Each number is 500 + 25 x the weight over the matrix's rms, rounded and kept within 0 to 999. Layers, rows and columns count from 0. Numbers have three digits each.

# layer 2 MLP up, 2560x640, rms 0.0502, rows 520-540, columns 0-159
477478511494521507524495466503496507515514534530519557516511501514494516491515520495499483483535488495503508490522540510543501499497505472509494459488551530494483470511495452504528472506501487491532466504510497519497480527481499488494507535496493441538541486491518486523502518532492475469467484470473486479517493522505493503483481543501487486490516480476560506465513511506483468530460491510521485543477482473497459498530510488471473488505512496507514521516508485513517508478510479
499488523530483517514533492491507489513516491508492512501535542487525543440479482485489499516493486513499515455485453498505550478536498551490499485541499458483500505503530491495517473505528509485493494496543488522529530493489440528468479581476518491543477511502523537510485489464503537493503491461506501544508511492528528518483492476496482495507488491491517510539481478517480536450497503507525528452549504511541536509478520503480496502466507481433492508503475473484487484488525529
483502461472504471502475476516452518522508466496499521493511498501511546490476512471499507491493504508526479480496494460520509488489502539523496511561493525474518482533494495486490504499540478461470490515498483494514497486507497499461513499529478532504502532552455525474489442471517523479479433538489505517486458468508494481488526458490526509475472474504510441521517474550502549495527475446482508485474481509476514478509491500455485547501460509459489499512535506513483499551561515
483497470481497521459509485518476520521516570478518479544479518480524465497541509483488525484469503424487480488537444483575486498467550555486480528502512487523468476503489514487520516484508512486534492503482481497501451464499483474489521465510504500543538521517464499481517528493502455483519503512501527441524507478492523445500492492557520495490515510489514529467499493449511519504453484506513486514448480508502544472526509508521507479467482506530538478495527513502498472525464480
510504518488537481524523522503519506484511474508471508494489533501544499500530486526506496473508479480503509501502487503520493494480487498487473453503518460496488488497513464495497474507553492539510503514557469501503517529449464512481502539512465447519525481488501502487545496495501494518512482476486502490492484510512440482485502463497521484525502525475500519499529515530476487453506504484507505470486484501455486522492516487500501462486520447444451504500477517479518539495462449
506556473513505468494498456503524503484478519527502537493492492532530512496502501471502514472480537518490501510480538529516514502483486529495514484495548490501493496480522498518485482487511494519528496461461525475508515473518539507492486496528501503484497524516470495516466466500520538527522516488440511486462505535502478514502491517469545454507455470490483565479528447514525475479520479489492494463489517485472543472510504519492527482501508514485499451483462538474489496476484503
502495464473486529511510496483512479500521503567550492540465488504500500492500486446515476516449495493482559477498517511495485507472528507523528485475482494537489503498538526490511525523504588531521499544520440492498488494459497523489461473493523518486493468454473506516490480498489456515472507529534507499491525490486527546444487476510502467540494521534501512467507529460488586490442452512476516477515541478501475485490498551460498504477456492471478502483515499514469498492514525
547522522489506505550463474503480501480480494513532505521494517500529512521492533516499477498498469533517552463525529544555463476505517531514497504540465534489484498495486528508513488529494450530469488506452490478482516532516480498473482517513502522472468553514482459514483510465429520496538498478510503498488494469509507472462504456510477481504475510464479494490536530508520513505507499487541531482479474566510563529478510521526487539523491471533515462464537502458480483480502518
522460517537528461493480496491508494507472498506502494464436540511492486525517503518522499502496496500456510489521511524487501470510508497524529498483475512515501472494510527569523503511543505508483502498534475479490442510517488540482489484522461516467497484516512504480482518499488510498562529486495522506483499531454517468495527518494518539511522530530509484475496489517525469464525510475523502489543449462463492483470503510535485498438518498496546529482517500466483502509508478
463497474506479476480525520494483480493471500502522492475540495469518480491503508462506567472503551461525508516515456543508473511556514558507482513547499521460517463487512523477549490547493463505498519512489500528494497494494455511479563481496503535511500541532463515497524486506556512481506507513527499504492512472522499485459457509550490523505496477510517499540516490520441501499464460478514477498457539501480491474463506478480492527473477525494506479457568513530459516496524509
508523531484510501463528494471517506530489476467502537531498514533523489509526480465550492463554449477485509487523486455484498464499512478469470541505490488529488540514525516484536485497537512533471498521504452530478494499482482482502486445532517534498501502525492487515521457550470504510506524415569503530496519515468481485526499523493462512514507464468494533504469508496472477457529478498495560523467501514497495504517470490488519480527442493507534450464527519471481501487493529
507529468477507503541507524504536522481525492509520504512462547572486478499469493495505542475512484503491531512513511505492510519524447499499466496502553509534514500521516516540495468493477529497558512454522482476504509486485463506528508452479510514519536491475502486461497535529533484504526525527511506468498502488512510482481486515517489530469480477486508499504496516534452476519499506488533481533491511525511527530519480507499501494480494527497488536534515505451551527481518519
522463461504500491473499507457489498518498522522531500504486492509504481492496514491469474536502498480522514477492544514517496494520497496442552536488504542488484494511523525525545534520514503512452519465516468457489507512500505493512499503546483492527451499485485501524522554498506432445469447502480485527492504484496494558515532440496517502493497493496525457479531480499474541473517523506475488501500511460497449508496495521429508491526529533576527507474512475531463518533504540
544517476495498493516465520500440526521517425488496467483525510476508482510474477502513489468461511489510518515539497464488515500491505470514500501476522489457528472511515510479484535481495481510494552492540515513491510507485471482533493497502520517533494549487530467501462472487510516572480528470533501492481509499504480507454543494516479485536499472499514496453483518483519522551544482478491494523463510509488518542503472488492534530510515506507448487526525475479521517482495480
483480443500501533507498534552537513457547510557541506549482586459471465601488486473585480534442475464558561457395461590519498515477463474618487503565423501465559423529438455544513490501553526507453531468485546511520496539523409495444455463532454523437438466535502593473461497510508472452447467628520523499478488496527488505439518480468580414499443492466552424485549459490531508469543461495562502512510486480472449516544485544436550542437503453572428589485433440513399508584563508
547474476509476510512507479508533468492502488488558499533517508475552463472480529523492509525485489462516506501479501488518448509484489533487532486510522477487467508536482481504514519513479525491508485487489478546469490492501500499512532526498526529491474550525504472501471485489517502491527528508469519495487532523498499469482584494518532495466489475470503501450498515505511521482485504471539507479513507479508447491527524502491505486445556503492445492488477511523486509482558560
509493462501488515497518504517509506492505547486528530479525475482573521516517504505500536522500538507503516499490474525489456480508456501513493512513521500517507503449529499496542506516505539431508523494530504508480479488490498520498507514516464517484485481528478522543484488478501462495504495521507490518448499508533547503503505465519494512513516498487500509484503481469504503476480490497500519486490518493499484506505497500485465498461492482507511474503478492533501498480499525
542539487479554541479512519473534483500497478455512459538458495536521530527504525485464537495506545490513510469473520507556489499477475502477524535518522509499540513511483522494487497472541503497513555547506465482541488527509431469498526526502498549524518515555550484492429463496489464466514514515510475561494482446482539487462449460438524506456512511467538513475525521529543475477439472516492522487543499548533461498519514484505488480503493455451509488543539504546516543500493501
482472513505473470478474465509507486485485473478491500526545479518497436518507473508497466457450478494509497494492498502456503514495508496531511510496489503487466520526496515539497508514470479520507467479513521477501513513541539489518503509515513481475489510515506452546501509499507494505501492499506456467511528507472479471534511468535475494490483477486507542510503490516460476531497522492479504487482442527512445512457481530488507501487478506504476482482525519515497510515485491
533523508525497490476499539500523521526563511437516509475493512525501492477494466499499515468486508502509477488514512449435483478499495468530476536553509487481505500549595478496476430525490506495528497492522500466520526477490485512503523520504485520498430515504526448487492516470514490527492470528551508513472499495495487490498575509515454531458494465520494513529497448520476544531486538514505543535512478450538446539571505545492481452482490533520511475485460484497511535492505475
465526513558481487458505484518477496561502487523514495499494513462488472485447471446520494525505472546491501496494478480532515496535483464498528500502498493523529471486491503505575543534490512501492471512465487511493500518504481538481514503469521488554488488488501520530470478513462502486503489531508486494517524500467525563477472477493499498483481525524504493487504490516531473533529490524522482536545492491479486510542472484559489491539486504521509536488494503466477481550571555
# layer 2 MLP down (transposed), 2560x640, rms 0.034, rows 520-539, columns 0-159
538483477524495487493528480489500467487486467498520512502492461496479487475475488475466532483505489466500480492492490516483524449502522509486525474485484472498506492528500574455454506499431499508503540514521533487531493514518484483515481506516489493458470506462440507453497546552536463483501508469520486513494482473513475547492515516526478526490545481517519505554464504506517473494512522502502488486510492513513488464519495493525469517503505549484490482467507538535466528507547511
553471538491486553523490511481492527545495514510503478507511511523490514494486503479482516512577517546515481509520469536516482489492486474525509533525486527520459444495499452473499480557501519491485544486546485501526488495490491472520562471541480499493527495492507510533496531503482539490505484494509493470499492499469504491569538484494472525498485538548519534557517466448502488503514522490484492486500512480445511478507452484557472460483527510536507517515525521511477496513498458
544468512518525509510467511524531511563455480491481529482493477531518532504555483498483518458457464488517505460490470481490516480513496508464472523500464505510488488532470502472510480520503503517492476552483539545524520536505509494505504537558524524501479472442488467492464530524491481523499511489510520520518493493485478512465502541489525504516500481490503469519508460478513520517513524510509454491463516500503489477551471519465501477521483493519525517498543490459455477526530486
530506511494503488528503476509500467552460439517454466475537486503505540523574465481456502482532515491528488505512495487462536481521468486452471454464548504507525541512468544540507471498483514527511504464482490520494520499488523511488541494523489492521486503458521507453499516525489483496493491504528516477518515483488542517546502511533464520520486465482474507493512478516467453505516474494495490459494493509523463499495529483520511529497482484478519518479485461470476483497536518
491529514499471523469484479517516481503489490494541497521480439482455475482515495510487497504522457508470503497526506468500509517481467540516487481498455437485507453524499442492511491519481540527474506478480492510524522456522496513505478521504505521470514484468461472480509561491475504468503482463538515514514477518476506549477512525495492508492469469513510471528465477509484480510501557464478525519520506481504559458469485471494504532475451508536473506464478493502526447581489586
525471499493503535486538513499463517494514494509505493491480536509499545474482513479482498503522493471477542495502477486527461542524480495504504481474510497441467482491458484475461494522498497490525540480439516540558515482468484506518483536504518517510495504490491492496481515507519536455523495513479524481488472504533529544478497509482478504528509516462492484514460514503534524507471500518481510527521466528557514533508501556530540494515509552491503511494489477489482541501523497
495541522477493506488509476446485514478497466481522477512547486503488479456532508510509430503526519450501499478463497478516505492493462488466505504531517526532479517510517528469507528497477537496519492519522485496508528528504523498458514548493518461501478501518509514512481530514507495508464491480509543478510508493471464488536514499493501509519474526516478517505503533538537485536453497502494547541509475467499516452515464525466469510499512513500459519497526500462510460518527513
451482492516528503434477489485488511517535542508486493460484469544497545550476450500503509532507492466523424493501471460521510517512420468491474521513532503481496524489512516514497487504493546463525489513532509485521510496491520544508503470424496495501493515482514503495485554526476501477475492529489468510478524477501496505474478493494530520483533530500555475536475534488509469499490499494495472517540499519515509500483501476494505493519528529467514538482491519505505536477500514
488494464472497481533476485495493490503487477497490490532497498501518497490466540512479530526506494503506535519501538510512509518444539462493481496513512495459481563485489504504458511509509513532462486458522539475568502538498514510519504503489479484498513542495489476480464559466475528524506515466467501488527542535494517477532527527490516493531510527487512505534485476519481521513507518502517453494535466472503483505514492533500546516478507473487476526501474485523518529474486520
483494508499483479520477470498481458524482439510470453499509501527484510485507532487507512467534548466535512520493494526513486529504448534471486478544545509460479545520480494517488474515519479493510464498495534509463486462496491510480495539546510515500486485482520492511504456504487542511484446503516550490506478508540464479493487502511531540528475504461495537481475482536485510550487497540506512476543504477495497482478533471488549518510501507492523525466489474461459502503502489
495473512509479462543523502457495482540514526494484517498510466494522484513547498492478462553466511492502494511490514473514479523506540472453503499502517534511568523505516510517483493541474482471494522472484458528450479527587498485501475456556472540498500508493506485471515488513478480522527490453508499538493482505508537543502465493501511509507479499457484515560500517505471478490483475507465519471525516517506481499490481486496543503489495539511540454462507533529493482483504477
494507459475527475506445476482542499518501501530537500506511509477464516482465534490506477493502481501466562489521524512481506496475519495455474489449443498451535475482500488477524507477517504490518513529465500539429456504502516504492469457518512552515458513502480491475524511516520500519445521485538535480534489460496523527506496514474492515549531504480513482494452500499471487437485513487474517487495517443528452480503535501501486503490527487455517502490500480497484518498524494
482531448541505482471490546488480488464498495513482447504488542484497511515501532518460472553513510513527500496499500490482512508503523481533507485530479532513528463515514491492493473540516521467515498476493504481550457551497479470449523524567497502517524506489514529496507454507480524489515438539470544479480523503478487520545506511479501484484495525517525485462456495472526481481492529489514492524522537499480473544467495496494495525446486510499516513490486492497520510487477479
523485495505502483535539491514529501481538529516532470539488498486471469515524513503513529529508466517501490519515510529557481496489523487519515443462476478509517505495486520487511497502559469533512498494445519497478506484499506519494450508499510504508465481526498513444521495504482488469524504559445499491513477502500498495507539550504491509440475556531517475524497536466499475478523503523521497524492539525491524500454504523450549512515500484552529486506519517481468529547487522
438499484504538471542482446540555543485533538447456393498514532564424509460543498480492529478472501475520576421492374478519529468493420468512435529599470473418435542494419404498582493498468470516489494557495559387427461492484497518500437547471456490439428497482450475509458499528517404455464486571503416475462523540483529494495466559518495482515406523559502453532507506584504538487549529495474407545479444541456476564471482477441527467433506446511436567477545523595414540608500514
468526477524521502513533499546528519465489519486496507500490479484494505522481500482528486461530469523474483487493494512513534513495482477484484516498484523470487501478481475536496495477501527482508463497475493513513516526506508480512511532500518515530484472504506515497502466507487497503538481465519523517483470512512540510481456490506481483472523482480488469495541532493471475510523506526477463523451489546542494513522466507515450511534527534480497493502476486501513492526515521
495464513510507479520493487503446494509494511520515511483503475512464509515522493458523474470543466470504490446500504505524535499498501500461494540505494477491497495476492515496504473465521478541519489509519466499486513499508489478514451480515487522479488475490509479511497532493476490522509494479497519485488541496483479502467479543517530493510505500509511473506494491499546498486532539509512492512517524537528512479528489511508492494485479509517530534483500480500495514473440489
472505514477525537503556526476475485489480456553508443514497531485493501540501496495524498480507506501499504505501508480465532479515473495533513474494543503478451458478520498501526530500511508484511483517504467532521516524516468455495483503524497476532516514505549479501497451486485523493463514459510495498494512513480495498528499480499505550521537469528509487473522483489492504515484521513478468496529518502531462507461523451494493467510535498488506492519478482560463536500526478
536474486536475520533481509482483551518512499522508524501462470523523516459490518451485502449482465500484486550492505453540501507517505488500519494479531522467527499496500467487486499421536541515526486477521485458496506470564532516552497450486521496516513516527499500502470472491472509537486507529525513530491521527512519524510501502507505544517516503532519498472515499494532561487495489469512481518527540508482571509484526479490501497485535497485522569538503491550487476487522488
509505499536480527481468494481469476465517541536500490542511517478451494531557513477513470483470488517498524497524507533489497530499518507455523522494468545529517494482482482420501506509433514506538512507486490461507477532488517497509458498499522477501531544544489514505493534527517519552530484564500506484504483471438533516483464554520493511506472487495443535555540517546565496492495484521498487469531484477494553566482487463503535488430490523497487500509464504513488498547546545